{
  "n_layer": 11,
  "d_model": 128,
  "n_head": 2,
  "n_kv_head": 2,
  "head_dim": 64,
  "d_mlp": 512,
  "vocab_size": 2048,
  "activation": "gelu",
  "norm": "layernorm",
  "norm_place": "pre",
  "norm_eps": 1e-06,
  "positions": "rope",
  "rope_base": 10000.0,
  "rope_fraction": 0.25,
  "qk_norm": false,
  "attn_scale": 0.125,
  "bias": "all",
  "tie_embeddings": false,
  "parallel_block": true,
  "init": "normal",
  "init_std_qkv": 0.0498,
  "init_std_o": 0.0,
  "init_std_up": 0.0498,
  "init_std_down": 0.0,
  "optimizer": "soap_variant",
  "lr": 0.00577,
  "beta1": 0.95,
  "beta2": 0.99,
  "weight_decay": 0.061,
  "lr_head": 0.00553,
  "grad_clip": 1.0,
  "warmup_steps": 200,
  "schedule": "wsd",
  "decay_fraction": 0.626,
  "decay_shape": "linear",
  "final_lr_fraction": 0.1,
  "batch_tokens": [16384, 32768, 49152],
  "seq_len": 1024,
  "doc_mask": true,
  "train_tokens": 109100000,
  "steps": 3500,
  "dataset": "wikipedia_en"
}
Each number is 128 + 32 x the weight over its row's rms, rounded and kept within 0 to 255. Layers, rows and columns count from 0. Numbers have three digits each. The size before them is the row's rms in percent of the matrix's.

# layer 2 MLP up, 512x128, rms 0.2, rows 150-256, columns 64-127
090:107105134158182129134172120140122102097140142086075124157105097115133151087008155144064141100078114156126123125096146147133089176162087105202094156161145159085123090130147151130149145172072120
093:118096091141101128107159161132149153119125095133101087196100144117123070134143116125079075093062147114128156107130129096170095094134193123145124139110176218124120074124163160103176180192091096
134:108077111113072152176157121116110062098167127148131132174154096139182097138091092117116146158131134108105111159141165073087114089150120099174144098069149134076108095180164092128102148098183126
086:157103096121118090157115151133086129120163113148117109141112116139107094180176140131163119138114089166112190154181114195139099110109117089071147106085078169077183129115114183143098147162124112
110:164105117099136115120113100074116065132149152099178198129094136128133104157099157090095151111142127110099171125123081176148081133160168096131165145094084126127167131095126145156141143133167085
093:150119150170141159096103171119115110174107149119128155112102089123160111169108132101097153168185134100132089128122093122120163110113127122115092172157114139152131158127190113116110156137159055
120:149157148135143075147176171136081149119143121139113136088122120148155138092155164075191141104106076110110126153171102143118147103170136136166149128109168121092117130114157152150156101145127197
099:121099167126132161121214122091205109102153087128052119116136094130183099081116143121089125121186173158122132154136152097178080133151123124119178125084147176078174122139109120181060122134055139
110:118117166103201125142179166119140089113097012115121164130104158154090094120119145103152112131106074119124182140192089203143117137134125113116079082201173153110138065134070102133168187055119136
098:155158113135144047121110086128134099126122088139108145155125166117163143096162053123104091054113071161096162188140168145125131125081093120139181156144195130099124144140115123112094186110148178
096:145165151124176127198134183102128107153065154172131151149167131135149156140132117158125196150142135132102088160127110091115138160201143175154038107179107168105137121099128166112115071140148157
091:138115116083126101111114144147054147151125157103134147074140108084190156188207073112185165163121132132088155097150146068148160162128185143120147108098144166153108123165152128155011092114188159
104:092093163093193107165079188097105077105116121099127085144128120150129121109082100175133174175186138153147163085123167158131103160147100140073040132127115155078156066157169123142163190098110155
110:184136171128131137126178123175071138109139063131145169108047079136154072139144144128137140151083123149148064179158171134121117175102107153077163099179160135126165187137157104103180098196137105
099:167140113183093107128087113116157099107169141137091149137120200098151133174094117144132194168120114109174147099116128125084098130152156105145098135066096127080129194080104143153156206203127097
111:173126139108162131122141146129103130142105165142086145089149188121139115125082134127099139185165140116130109155134130075053182172110043117072093155139106123059141100152101140156136212147113162
100:165119070125067102142078146151103131104163133147149092119162138124092151117081188072114159084112073098152179070122134131147116116119000132135141155148091128101123129163153137146135186132090167
109:148123189118138146130086111157155142109133048110148116148119162109125038122111122113131133129088092134106116111170131158136074136115115152113086139151142114037118190129181116121232150107138091
102:146108109113097102139157109106119151117112130194131164102198181137099106154196162162103155084149062072110098078123062144091096111125124133156108121144150174139108152134121098163132094133104141
107:189105140129104152108140115064076116099126133191107139100122169154142175159142171189143116118119079144117137138137154089123142154098175118170122161108132151039150139131120111105131121202137070
093:157085104107116158120092098132099152120115102125086132111159116132107082128151179119143088100122086110152205133130141159154130110127100163127157131120095181145159140146177183133151132116115148
092:127086119132176113126188113167104153154123103150136122092007132148148144090065147106075134127156111103134142112176197168119124128146123094140158129153065136132145112084167117081137101140141157
096:175125139103095113182101071119125060115123039166177099100096131123168111088090166113172122111067088151198119195168151121172126147156130108158149141158175120116123176131136128108148193158094138
106:138093097158164104126183144179100160119112184140111083081086103114082148145160129158093124139150078141105112200119084142095120177162155137118160111104145153127103061176098157089070134124084134
095:123128154152142145154106147152208114139107122122100123206159172090098121141045166107079167149156142107087142075121162144107131135150143132139099139106149092114088147178175133146090150121171063
104:110164090105149080167127112124200120116109133106130130151186117117132128133150079102148215148140123065137125184139092160190156141106144155083094147101098095133119122171138077148123123113190119
120:098133180136095147115102132142132093096055110169153161173175132182140162055129104127111088084137161119143120148036081103142109086154148068137157154135102077119135156147142085094043055154155175
100:080044136137069125196099126078129121066106172127090127159150135138161092140121200138154139201171090117098149152141153158148117106125134067150124122117134089092120152189148091199121128066076133
098:094120149102157113172164172087132098171177117115161128146115152102174156100080150137094141144168141128145162148101130093083156123114115090041104065132101127116165135177100166145066177105134152
103:190127069128133133162115131106154086112177127106139156121082088070186168118151124156168143147132128125164171166079143112119141127139124084204125123113132103177161108115078156134113140167139130
093:146152116056094133162132146098115078154122089130152126116120130112126177081081099131117152103140190183153168142132118043104158105171166102166116094069176151155108149167204134155146134155136121
100:108133150144084147120117114155161068152105094123097152129148138089149044153149105135064155118138103106110167162176110123145153105124170109121149144133188141165142142134134116157135112152172177
085:147103113121193124136125114108083135135090153100157182118185098113078122107100103072135152083071129097164161155171161144166179129205116154130129111124159186186146158095160136115085109135152114
106:072102146164072131107063145179151130145113168092155108163179166125165117121147131086152109149143125105141116133083126145120085084100092147047105140154118119077105044126135118183107186107176098
100:135082139098108106205184111114163109176091144137100110103161143104104104126106159132152074139130165112131153109075131094145131116178140174144139094075108138111065132144124155149175141104051134
081:140168136104132207127198127126105103167125155156116145079134148065165085138157184160198112100055107105125108169140097127102112114063145067152120088114146149173134167135157119127110082158137132
083:141155125123077095156159181125143108107143191193097131050119131114154139126187120151099191113114182116083047124147128129084125112124125107167074104078157158112133120139148090105111059150157107
090:103161108136123098123140093110097089113134134129084127182146128090135120062104120087142159122175116121105116152185144175145122094117065117113111173120164113141149189147129111132070175074197213
093:108086120118111118117138100097138132049106135110187169133185033148145141116143122111151119147100133137163154131098147156092129141105072094091094118185146123068084110165153060102085121122123147
096:157105132174114160170126162121162114054098127096125144153111120121158069112106104137104095135095119152134176213114121117169146150140111134158139083131123162138150081175100163132140109094137103
111:126108118154176131168072158140161154112098086152096191134128099153117176160108101103091152172169132125120069151170153117094129135125112097109123101188134139155130108144111125101124083160138119
102:128155114109132138100130175148124155151108128105154163145124164104120135085121133099158118059046117068214170130189122163094109115139103146123083146162162124137162091149162136155071088135177152
093:075155173150120084115152178133132154120113119155100166155121126127125092142137098135125156100109077110136130104083108116068157121161143168206113117156162149185153097112062140154192171080095120
110:126134063141126120190147182122149068086115095166177100114073146108190152142119148102146124082079133133149148175181092127080143095147149104101116076151125151144122106104110111094142179122126153
094:140105184119086120158148124130140118114136147141164062182130091138131165150131241132125096082109079081177109137099122178121106093143144052129157163103119076121091159165140134143130136114118145
100:146128114175117146101067096150136081096129071114199102131113154168143157128175107157201119130177183142149137128134133103120143153080101048163115126173083102160093115182187093113090105112172112
090:127128093145110095162205119137093167169158129181115113139069117112141142140115158079139138139097172147158098131168162094097163171074113122173130076134115156112113171099171167064092109124164158
098:083155068135119208120149152145104153130151163177168129094139079159186130111116111097118133133112127128139117137199112162101117104156132102156089121123174139073110164143111165163139121173171109
101:133119158091135157127141109172095075097066114136188120122142064097145160096147124081130155079129098114103083151121157076151131131128151154120141146165171181147139098154096166154158201138130086
091:168134147135120167139081135138073103144116156144092230128160128107102087125149166179149115114163158161134118160172189096163101110117090123205161134156149094094120126179132179100075096173178118
100:097168149177120104112138182130119181124111137142153051132113119175122150131073158098127112070107082049107131172129122179090142142188155097113146117191111103128188116140071164115162151127132082
114:157131098020154113191094122152140109122166151171097129151141150134162108086188125139154151118111158047113136121160100104126135158142098175103102169187121148039087147157148151163149158117130165
093:183156126138083128109167094144123120101180160143134142073136105140147158135153090128194126124031110140090148159205149118149111174135178119139146079093164152115159091127113115146130115198150147
106:109129197088168125134137102073108127147130162159139152095124112136124073073161138174149136158118153117109091068097068119169247124123107144130193157162130147155126174127154146188107081131196167
084:100167134093134070173090124105130104071117131150144146076120160086089100151194148137149152150111120136160158203190147194082165128097063167134077076105107144171132158145146165124170105126132133
096:112103148137136119168111209160123127121092184070119086112192124101092143126145126132096140133139101140143221136155149185168082180138139158040093139154087114082110150157149110128144101103130118
093:091092107087164088172124148184175149130087135167116154096100082086165061098137092116144156151119090089145162124135189126124170109175127126102128137165114132152104119160094134119121147174150075
097:153093088129126145097162222111109150138092137156172147137138148108088129156159126148164151160087071123108156137159132134174139100185191099094071175122202103135094184142121084179113116099154112
103:170153145115184137161184137118091122145118186160075154128158116076144163074119197107130159173075114167103095112124165133146128132125091168097156106156112127103128187095152128164130139103161171
096:159083131100136049147126040141153118134103147074121089185069114132142136107112106135076113154177197132168144095114181111074146189122149114095103105076062165173131114124180126144120128128118146
104:103191112141140123219115147147138120109136100133164140134125105132075063136109098186183102167103132103152096117150154154128139181146134142080085102103161069120119207180104130171131142163152141
111:185087122114127139110150024114120163130124104115096159136091074157107117163074155154149036114143116133130152121131115164104102083124158130104201133130134120173164144181158162109051129208105117
112:148085138057134131138139132092128143121068089113145121128150110114165109090148161153164106174100131147137108150195089122123072138135113144147073143139128152115103104170179080196157198095121134
099:094145079089165112126110126142132123159103157159098135146172109140114163149123139143205112130121150103075112098164079084062154150166154168089152117173152135130160107141117086063068093160141142
125:098148162174127102079138146111132111147160125108131076142151170108095072105126098151209137122104113074120214044147067148086146140149103116112166193115132147128129128148130120134137098145103162
120:121065176127112171131157106129128122107128152147067128088116115174126133116143097154111161102096149182088072117195145060101167105169063120153176121125100180156186139121120110133099098154125125
099:078056125088053115107151088134082084140118117152131070164101174125155136129132109129135112108150162132111116063121168071143151141099142104195126068110188133079056157155095126175085107101164122
114:116081144102091185121098142143141080139100081159147130101105116165079158124175138134101130103104223131194119129155130084113151194106079102127195144160128142109131139102152131148167196092133117
103:148087153119109109133163122119122090067093117098083142127092172140134058108109187107118154138126023105184178142089117118128081114150125067139116088127110154092106106151177187211174145118128086
101:178100124163157109077155134151149158181115152137111061125141112117213127079117198107119170162152155107166117116100148175058143107109110118118136164198125129076106113162143113105107159150123121
104:136105123204148091113127186134113130073168127108127071157219144122139116110117106080135105121151055099157138120165193204095137168150113071131104192159153067145156099088051119157144166167118122
122:079163106107158082098132118132182131184123130118207155166140129097079180140141118154134170124108091111147056170099070137129173140149177115124132108130140152131094192116109085112081122151098139
114:123157130171083114191135207128130127142158142105139114101111152106134087197131087104134139083122206184119146148088138116174095166184055202097151075104134186127103162105086141097089133119135121
102:185096145136137096146126128185092096150100173128123145132194166109136136145104160168173137106077098147155107147110107155134088070162101141189118147139158113114148096088140139122138174175063141
103:083115100130128115083176085170125118100135161157176198116085153126116177125107107178136082104123103149113128191105109118099121111170158160146167145097154121081110178091152147052099130122109122
101:139166117072154088140149120186176121162113117150122171135163170118063143106101167120187099073093128126099142142176112150163121155123150107091118182107100155056081137130165050126099148091102170
090:157155148131163116086111160128148112122163120157080147132145151146118117128057153145148109092068061102069138119151141157120112124112115185137127108180175146100158115196126102113140088138092203
095:133180130165123113201116176097093105084155104133118120143089126165130111084105160095074150100202135176150168161192141060142115098137090154087138136104136154137146094123160121129160163128080181
092:156142143180146106097165120164105076104140119123140139159180156135109130151092127085129109146134135147116114175194150170107129161119164070150112095125139099047171107084099115095166150132107166
122:115163159101125109102196119162135137123131119112149146110083026188123187131113072119050108140183104120096122098135143128104129122137119109129134134136096158095185114142164101147134101168029161
106:131133148119085143099107089166162146140092042125111131142128062119072164183085117152151103116081163126153094149148143172091126183129096083152131106156123146146109156147133110086119149141103138
099:166108094147125107187115153110134141133139120141102123198140164114105153115071168080109164113140120143149143110142136192069112131134127177072101111144095154127106067176133161097188175073093121
103:142099106089062087193095128107091141145117115145108131135108092089119101161105183118077120129131118153181158134134120175067077104096135095110156176070102175122109113159164172111066135118153111
083:092087113142092172107065181158161138063134106131075157150140130155129140098124152115096186130161135107139142111112097112192164103108091138111104169080111162104121144113099140127108165081164230
092:167109159088156108147119159146084116106102156150139129076165126128162169145118118161104159145140060184173146179108123178103023106079123158115209115194130142135150119155131090144130142140111116
157:147117185193130149156124136114108166142105101102106083166157134092084117116201089186122124150103024082083116119154087139220116139181155123115143115129136116102145129124145138106105086081128115
081:115085178131078139144155111151162158145185061070051129108128104116188091114126117141132162111185139153129157090169219117109094116108154120098156095105149166169138115120160157126114049148170101
109:181079113111102082140112132101132135116151117089153148150111080138160129133117124081136121140146108213101149200150144124170109112116084127152157176147144157160149145155168152158071161127170103
094:124125080145139122186113101116064120149088178093169111134130125141137138109065163135096175114211078112181126183158110151140107073120138122204087089107146121130093101083106111153102178107119098
104:125111129109100158055163163143179102137109113147128120112139121138140141134169116104184141104112151158204111200135131062171089177129135171170167157080188191136059141113127094163105113107117109
113:130205103079172102147163142123042142151107127089143099165111101106160150118158200124097064092113119105122118113185140119070125124114113160123105116136085223107150135157190085097106126192120109
100:087112140173175075187070093122097101128088136124090118171126107122052068117089145120137101152079129107148092086132082174092157032104161157110106182170142107150142163156112129120128149139107146
106:113093120116088175100133152117047116128122138177172129105119130099160150072124162129102129113180129113096092178143180135176118092080148105149160090133193222064054116074134176127113151103151105
107:104130185118139110101109125182158137142136124119151115096100162125155132104123086118178148116153124109115098197091131105105162162130144114176082070139121129098103172119095152125113162106188151
096:116108151113143137131128144165149133160155086102127138196125113112168160129090122123118146140134095091106171160035119113138135136150155136082139088080150135093051119149127116115145161090134089
096:129126087108161126132136187187092132100135130167153139165153149132132139140116108096108134105071106092164156140165130146120102069079145135111110179122181109158127052252123167164118133113204113
100:121142199093119118145117089111055131076082158109106117176140153114133149053095128140161124126178143171139109141153183100103086143154082141116125092131177139091104135130129118133107171098115157
096:139152098171172089114128166155182123109093102125089134106135059088138137084159129125102131082126109153176102086096127056208137173132139157169122100137136145156030084136148137194122155092149094
107:156169106088134101134164107156102105149117033131141067109073085177124161091107136087082118071135064098203176157157198160126130147156148149101158132140147155178168086118166143134124128190055159
090:159135118093168100135114143134165090155141208106065155139173125077106103106138132142090161156120117157096164117152105165093101089062126161116152142163070180125114130150175136122137166160143118
111:145189124103083148109159148157144099123163074103119117130146114112150110112136146110143147138097139146040062116121140115101130116090111150168114110089145146108161128055153158053129105102114141
106:131139091122133114155205087099146083117124049123153117135189120142127154134131143133139099105090133115153105128143163094143164160226110075149124097130188113132076098106167143141082201103110120
120:047104154100141081102135125110146142103158103090161150144135111119167163104115077079109132102137142136141127098149157168131167094175116104122196119108111102183142117106189084119077061172128160
093:105161157108108158130095112134165085100132199135102093091119149071090118121178155093124113101099100099203125107169178184172110140164157204079122150117124132115116164153130137139105125210085179
099:124114088140152114140102099114158103102142166136141148137097100126110169139104114161122096162161125164142122158119176138160091092121094118200141117112106114180140157177078122131110130100196155
097:127094123105124140148117102198126144156119082108115110125135090144085101112141055102134187146116139140182141102116167087184153157149081102099180162118115161101099109115177139117100131119169087
108:123117177099149130136091125120089122121156091108134128111048101172089147102098178135135142179144161105113099107116126091126164103142108148119143159157099084165129128115109150090098123143173108
# layer 2 MLP down (transposed), 512x128, rms 0.186, rows 150-256, columns 64-127
111:121099055065127133125066142087136128122121103079066146126109135115145112110125142186055181129086110084130157207144151120149115177149103136136098122194129100096145134132111177170131095160110141
091:091140170122129132142167150113118155140093090141147132165124151159088167179085081134133148175204091018111159136127121097167117088041164133136142128126091122176057060113115136080139149087109150
119:087117131159154106110041176149174093132186154159136146133179149160080156121118173159168180103165104147110159117125110135065144105141147104142110108142146155192092098114047109125134065157099112
096:188086125108097133158140099118121122101115110146088108179149105128142143082116104093109156144125128140176167083151109146140146104145129093115161083180114090063199124115105142145129171102122061
100:091119111133150166147137136145161130086107116121085092146137150091123153154133125156143103127108109123168104130153136120165186126114056095161113045141165173111123122176151177124125110161147141
097:109182084086111111088166083139145135131186133174184106115149124071109209111178129178163161117149156167131136127180171111147089136165147143101162090150120149138100123128109126102126134120129161
110:153122152094069075151083117152191146165125123106113126126091127176129145082081199183143109102121115106145136098120135081117082095116130035112164110080160174059090146128172103149132154157079138
109:127121107170135137120128106083141115148139072100129123089130140123151087132097126089010078127120083174129095082182083135186122119162170131120154133139141131108195183102068104177106178107092100
108:095138121122104131123146155129122140127135115155160129110128177083063081093158127081101155107127108172110129064112151133183168182107109131139109095116145155137153173088089097106135134203091153
095:131159086133229138109153105088142156112102087153094163125154166172134106163164075093135080124090116173112106129100152141088113085134089116123077154141144098121145186088075146089085118058117148
091:092029170126109144160137122163100127133154170112137135166146184147103182091147083105151077142113159168065170109131114121112023145080168164076128099115108128107130149075095160151114074095129118
094:118175136113087147092095134091167182095103124098151150084140119117113106187120124125170100166137119057134138153104081104147091126132136114123143078123168139125147094126160073096107101166123152
093:123151107119155161167146117165195165152175127166098140169107082142188146160115125105144145151112142134155133162117181081143142133087114161116192111092165095142134132101047173151140087139112084
109:159086085164115193103149132137160134161157126157173080144172148158116128149173168104130102155207145134107173167137160215131118143157172119125077139147138129158168180090172200179128068087128126
104:175113138113136129122133078118063124174102107111157124113098133142108132140120172118110183131156120146141131104197149110108095125169103101145100127101165074107140135191112095169102166160061144
109:169149064150163179163164123142110195177184090165126087099077129156212062150191094142108099109152093170110138073096069170144191095099115169137134119148138130130084124105161095145184133132128099
108:119193107149131224126084120128136126088115151140101170206186169112067149118122126199131169121127087108206081085173073134146155097167092161085108150082143142099154132152163132117192130083103102
105:133169100113115087103173175116031123152186138129137168102081155126089171108150197156205097110156125154146158110109143132106169144144142077125156156078066111144134134119112133111102098161153134
100:150146180168134136171137114090165150102092112073115107150091070092104018100115136071120079159171146166174176108142158147202134165126151117149155094121132137056143154155129132126122199122098077
126:170085139163128086119133136059094096129122112117095121079122069087100088144114177174131124147143103137167094043095134140123110136131178123070144134105128157088083129170086086098160162147111085
085:123128125138114138134085090174134119174138119140044071174133133123083148137126164120129146086155128083152115140113100102138174121119097214127107066128122193126121111214134110124109103097121114
105:178125116105147125137156149100139131124130128140124099140194083124117106129181097080102159115114067193158177034126150178144112117105146152132162127170099141150077109149123182104178131154096152
106:178106123083092174121118084129100119133172103088169072143165118125189124121093131127073100100121110119191094133105197117137136121167167147087126190171114151090147091089192115080142105116125068
098:135159128125182090165099064123144067124151134153117147124117206122083131152124169138153175116135147149135110147103127137170157123140123168095151099152137079157120116160150183157107125139059182
097:098172084142109159128149117154145123132107113136181085174143119182122168213041126164145132149149139121082095120169129055115112107110164114125144178091155124157141139100121130080086114152177116
091:134189141121136150109147112102119155111141114147092140161125101123121132147067123140108160137141109063100120220175075131115137144169121190087196111110097139105183063111111125158160115086145120
096:122108078125123107128103158080100130169126178112153128085044087129144098186090123176184159168131140088115154169193133144080133141086105094159168130131162148126120111105147197127162108119088086
085:060140132057152131144086134151110153153146078096146113112111130138224112134082138174131122117144137171143094124117099078083179134075144110131088099144113136119110114074104097157150155207115113
095:187091173117138125111144116127140090166131174152152099188161112071139124126153132164199172116167114127097117095107141102100072188100147161135180163142088136102153152098085134127118142062102095
093:106135155093105134179075139113096204114126083106189112129158158162124126111117163090142196114151147129196075105162128121116071093091167118080130169087171159083133099067102130105141079126152177
090:105155157136070129182081095159124125140111144122115162165084113146095066139214058085170133144130143118158115133170131123110123173112097105121108091086132119146103101166172063181140118081095134
097:159106085137121078154154110130161123146096099148139069116130136143208199151100124106104117139141124178151096063109112083105147152135100134191099073150082121169122087125149134140121124116142116
088:136141124083105130110056117122117155175156134050113142106130106204129125092146055126118154113083185113087131098128162146129150149180146098149120099146153184142144102092128105134143107095175093
090:155127125141163132107170115096078113130099109187092201113068069189049135134112183172212152135106099118104118159146093086148169129142168122182116119128137125151132193143128142117104045148132122
098:122080190154137077170130152118157085128107119160123102097130115114055158119090134174157161140129165110096158214190136145126106172170114170147148105134118126167147139146148188052123125169137137
092:118073147120207187137143151157102162079111023100161160096127109136177074137094091168089150134115154110101091128142173099126086139100179116123117162119137141173148104124085129154103191121119122
098:156143080121080095146190046124162111125101190121109152096129132100107078158139183135121187174169135087138101116094148135151100094135120060162110064110111176110154074125116119109083039118156072
092:146125158164075114155128110125191107128150137131108139197151127217144113120163124129142115103107178160090156116115111092131144211103146135117132154103127140241157122090151155165129105154017127
099:121100071105105159138166141154120148137113126106142117156166068109180160173154131098083165152076107148150094128081103159068104106130116105136114111163138083130049102108143078104174084085147100
090:122078160191136084105169187088176119164151083092144157098124111158088134126122120155187192110119117138105122119163137157127155106120108132111091140055131199153119163151150178083125129142084160
094:140153135097156151139102135144113136100173121097172204111121145190066094117098155145125120162158134087105107142162157148107089142125130118101169157120095095162116134116184178096120079151107183
088:128150132096089126114132191132105177163180079143148095157095090134124120136133117176092146116127161167035085115113056149084173120125117178121105159122121124148134140060094075136139108111135141
080:081121162149064125105132144174073170129143182140078133073132167172144181101096095175145079156078121119149121130118106151123149082117098178091115136120101062149141108100128142132114105124125135
127:086119106203092107161153129128105093099153072138095116122109147128127116096097118122149137145092076098151149104168114131179128163175118105092138200138126133167063113129151169084132159202149200
089:127216219115140151135119109126100123156116141141106164133154114134160153142128138183177116107155115140215123168135103151143117121151086148120143175161148114153108123097161137107168101090139113
105:138088118120154097097043115105158124127126121155123133160110101113074100132212128062118129138153140149128165130140138166164114095131107131114147162120113120132081110129168113103109108141105087
102:156202126177134143161129142111166123150120094138115103144092109166100124185136134067023115124157124103122134101126160132092118051147078135155158179143165089106156194150068180145107091098127107
095:099140109131189146111150146154122134074133148158135091141108045147146135175181107108096129109138098141077121143131099121178106090165067090123104103185142156120079151107108124158107140100110082
101:125169173143139135103129137205117119116114137171104101145163111091126131131137128104113129152139166100131146131137129132087151136113159151102091170134101081164131132031106158129127155131101099
100:159121157111135146119158173133137061124099142164129195142132119067184100106135140173175121150176181150147102193190150112167112134150160071188156158168157176089100102128178139136128090185164080
087:134111102076093128185149136111125072219118112139169110151157163106116115145133111140177126157176167186121110070120103101151106062096103092080107088096097142129124146126204116154110099162123130
111:099124125112115080117147111116148150076121173109081088105182138172093087113121143083112076178120109134134175187152070145051153147150140205145148156119140086074122120139121154105129101127130113
107:071118090104134129161115132149153110132089172123156155101135059133106161170148095081148145176112129108152120179140091177098188148182076093117157159108110104135152112136128159053124103136104088
103:144106157117102107166155117089159106177171123164093155107150130101090132104141172154094159157203192085091101109143139181064090170150092117163121159129120079129158157107116121169142122135121073
085:118142102103115097118095148113121161096108137114128146065143160110112141068174121136127110113127148081130060193151164159144122101074134120098108118129069037190129152149196133104156095117111140
100:111164129150076106125151143159072156140145160076082165141083120124062137125146098117081146156120125179144143082142105202133111184146162175148151133180134160080128163124132138144135109114080119
101:130120089115097074133118153177164100093101088135114115088122085125114108092158130114169088106137080163123177145133119107094148073173124170044179154112112149132112086128167194136110073125097104
089:109073111074071142128140127097118133082131123085122106079128216049140159166115137082148149135163090125147132149164124132157131114145070060128121100155145115155148121129101152108054108099100169
095:156127095141151124102154153094138179174171149118066145112159125084173153083141177134133158146053121126085068154131128197149171058048095156117165169127136074109156171111149103086130128103117123
110:126064138132171147156123125166131102159077147121120162144092101097160172149108118111101131143140162117125172134110150133101148175135130129102132159133110175127155178053182122158165111138164048
097:124166134113191146116089152150129095150163142086142128134119093157166150162185111134171146088183106159104107118162067088146201106125076117148118161107148110172141162090130131116127144097120100
099:068125091146108153117105160132163104170148127087125143173102140138156135134157106133091098089053100169103137143034192146160151133167122113127160100179099127085092085088151128183112084101125078
105:143140175109170126027141102143140076119136163062106111101120129150081141135168152110148137138163138116120105210165108127099148112142186120128117210100061159119095162148135124125158169102102099
093:079099143204122171049089123146128076101137156135231067155097135127112093066115092117132132134165117069119168123121159129159125088139148107155099082124087096183124127098142149103103119140141108
141:173107111144151079101132121097171085131157119100120131175153159130064047135144160173123105164158163123147122069082161153139119163152132157107141187156101114100141148151106168116133138068125189
111:110160119132141138093093171171129141155160151176117132129131082147145119125125083188126077152173178145083085108177071182185110154109154140113143126099085154114120154117163093123078142105135087
098:111086096107138110138175114122168173117077097160117131156147142123132106098117060141129107094113124062123144169150146143081104095094186112128091113112167111133091140162123113134095019080097202
107:121127065142099097103103119084115127115118150115090114190108121100160145129142132166112080147066107138098150123121080177158104113153126138205154145129133073185098139167110104160142158105148157
091:144077075117070155123109116129148168091135118141138088145116127162138200133095139160185146144176161170087105179078130060099202111129151162109139130150114127184109127118108152100109109160147131
102:207114192137117142110080134140155135181131132122079196100098153143177146145093131136152179164132136087095100148121147099140182079115098154093134131111122167029109126133116039108166124144112105
115:146120173153131093126129158147103166094185132135167162138161168113119105144149174118134136079168117148151112122171228147085088149142098093124136152147135097114114157096098118136151148203111147
109:122172126111136163124116192188163087150139081122145138118087106090110140102116094122159095119185099081187140138075112100205105115131081119141112132131129122146119147117189093065118130043127185
099:110089128119189144115113124152118185132146154111104083166086150172110091118126180163122230135114091101085186169089155109126106095100155104143078142144135113143079125206123079138118139120085128
100:123136151109131145152148172044146095110167047142114147150171073086132121110144127115077103120082105131126120107091124122118121184128092106145151155141105083107167116193147125102165137094134148
098:167145113123113152184119094119142066123154116124134154107104148130089139126123100138099087150189142075125145075150205138123125139131122144159163062128113118133108155090107140135104157221118062
093:134143099143147130114095071120180192104132127130103101077057129152169150115148147120133201122141141137065113197085072113091090094095137132169148171161158106104090121120066126188122112151136163
076:155149097164108121131120202149151180141101167123147163094122126171056168126058145096154149098120140139138096145184136071162092131144125077112108187101097075103125114016111087126110074111119119
090:018124148094074145116129104081103140161141149157172132147089162133140126089138125177136138145152153094110115150106140114085180119096192115129117107133168214153118098143110129166122101079161165
113:128075150167091074175148123167218124140117145126143103146150141109054078217146138096134110084139165155089129154187148160085087115104157112156053094144151110094144159094087174135127153145165118
123:073097144145070169102171135133142101109103054143092158111157150078133125105127120194105111147171159102142182115150121178101141135136170042158125149141107186125113208160091115142109135134076085
089:072084141148158122126084107143139116131194126119090094094110187187182116126135130121142148133135148098088093155134092116144147079193121154145131093130121076158100133050161127136079139094162128
106:125088090085109080165132129140129108161134126143098119127176112100145175196070140135112084147106113127140088080081167123157139158158117158146150137166143135123127131128099131107035145154111132
102:143087149120063188127100115141097134166164169109092117133173062110169208136167145115151129131074107145188145139123125129112137103178134164191117089134161151155096126108145138072096130069114146
093:078124090138143171087092136181185123103071089116105204113132178147168121096178109072127112104155155136126115123160147147203136124122125154098114142106147132182117136081120139129088174061151193
098:109129153114139120107121117137116101183162082160125105105098127136107066139183115076053156108067151131109110113156094123123129081142170123119124105167121145135155160106091111183175120062086106
085:123093110143133176138140159154111171164134090095145121126128187139136170113090119137074088155111067113152105191153136105108126122149098140149136122132110099137165118125136191145132091016121166
109:129128113164122142089106098146123107112211097125149114101131103089105109171133184120111081140146122178149130111139132080097078137141131175164138143072197169164182135113150113134175053159192113
100:114116163122123130073097082160150164125076130185077069145183126081152117159126096148123101089101120171134145129151093127128148120114142093120123194118173159160092169133105181187172107140128139
088:109152097113160129085120110127092172129105113106112082137157128117121125135140149123151110134163164118088104152127166150128143088146089135136180095178073121163203067068150154117128072162152033
096:169132108116198121067126130128115150130157101145160138092143151146113118048106155132195063129093133122097115092049155158151152134134123177129154108117111066136153085116116145134130138088099116
113:149164191118173107100087144120124110107111098125121202137071151111077100062083178095114184106101112105196122111161137097183092140119141163095118112081149137063191071151164072158136135155108096
102:160093076072155153136125121148149136183101109088105108073103118140182126108189112155089101159161165108169145150084113149160101189128105141128149052154133128100116159090154109182119086196092137
102:172069138115155153163130091105129149060114158168113080109191148067157061108123109104106123152144082140125122097131101093126077106124140170111111163135123120188126102176128128117123115077134108
089:166112118098115186154171161075148087189118113170126174134146153115121116138077136196107173107109118094155109194163116123110078152156112150055108163140101149130145108165099165087143050169137174
100:104138162168115122089151128135120128168083151090144106112103165192135093068107170150153172092170140082184131153092104104158111102198144135122150130112135163172155129098095063115164103133149108
090:120113176129112107255143163135136149116116173194122144179097099122127144130070131131099147168154141202156095121103148157103163125189073120132093112093143148172115112094128142163151160132056151
090:149092149117166140105140109140124126169188126163184090174123109200135167133117114096132121131115094065112129072108089100129148107072171144166132081101073122148123120195164137146146100124158117
096:163136090177183097077070147147111140110139101108098160137119085151126161047067170097143105097092133108046118153057110127156170111153097126169113071168175127111077095093132101116119140073093165
119:152162112086132178107143144140159156132109092121125140189125128133100145098100138095127162120142114146118151131151158176188118140179176104141091169131192182180121067161132097138142118187106173
098:097117160121137147103110168165088141115079159061055098131170088110154132140136124174143123148081077178113129119138136119076149068132163191119143138110085085077087118068144125089089129156152097
109:108108015130082121158181104087058135115176135123120208116109138110080115138095132098143168153104168109175112130097124113124120092146150074125147175131117108174119160191116101147094135215104105
094:106132099107144086063103159177106159193152151137187122144123116175097142138115165170192167109198190149143111156161105170087119090083134117105129178127131071207134091115112108158094095148108161
116:165166138071159079156158074137116136141117092189105166095106112125095137106130146160112188143146118150174072167133176146144128144065153080081115115091125138089118100186103104122120091160122124
095:152108129166115162115079118180184133123103185125125160125057121084090110131158124136130119136084071129151170106151195130151129143129097127144073131138142096184148130176123112157123158089106126
091:136095104100118075111158151121128117189190147141172144123111203125126194105086093167076175140122160086170188140154168069107131158175113113186123107161146121128143179151138110158184112136141132
097:109109172128098141163051169203136096108116114160124106143136160112121097155127106081106091087114090155124114130089090072111155133168115039138089151167125155142108140072128098144143115067164092
093:096113146108142127112173176105134116143162163090133135121173129086129139112102099120126111127158107167093093171066122095161076162138154148156103130139087106089118173110124118123101069104144180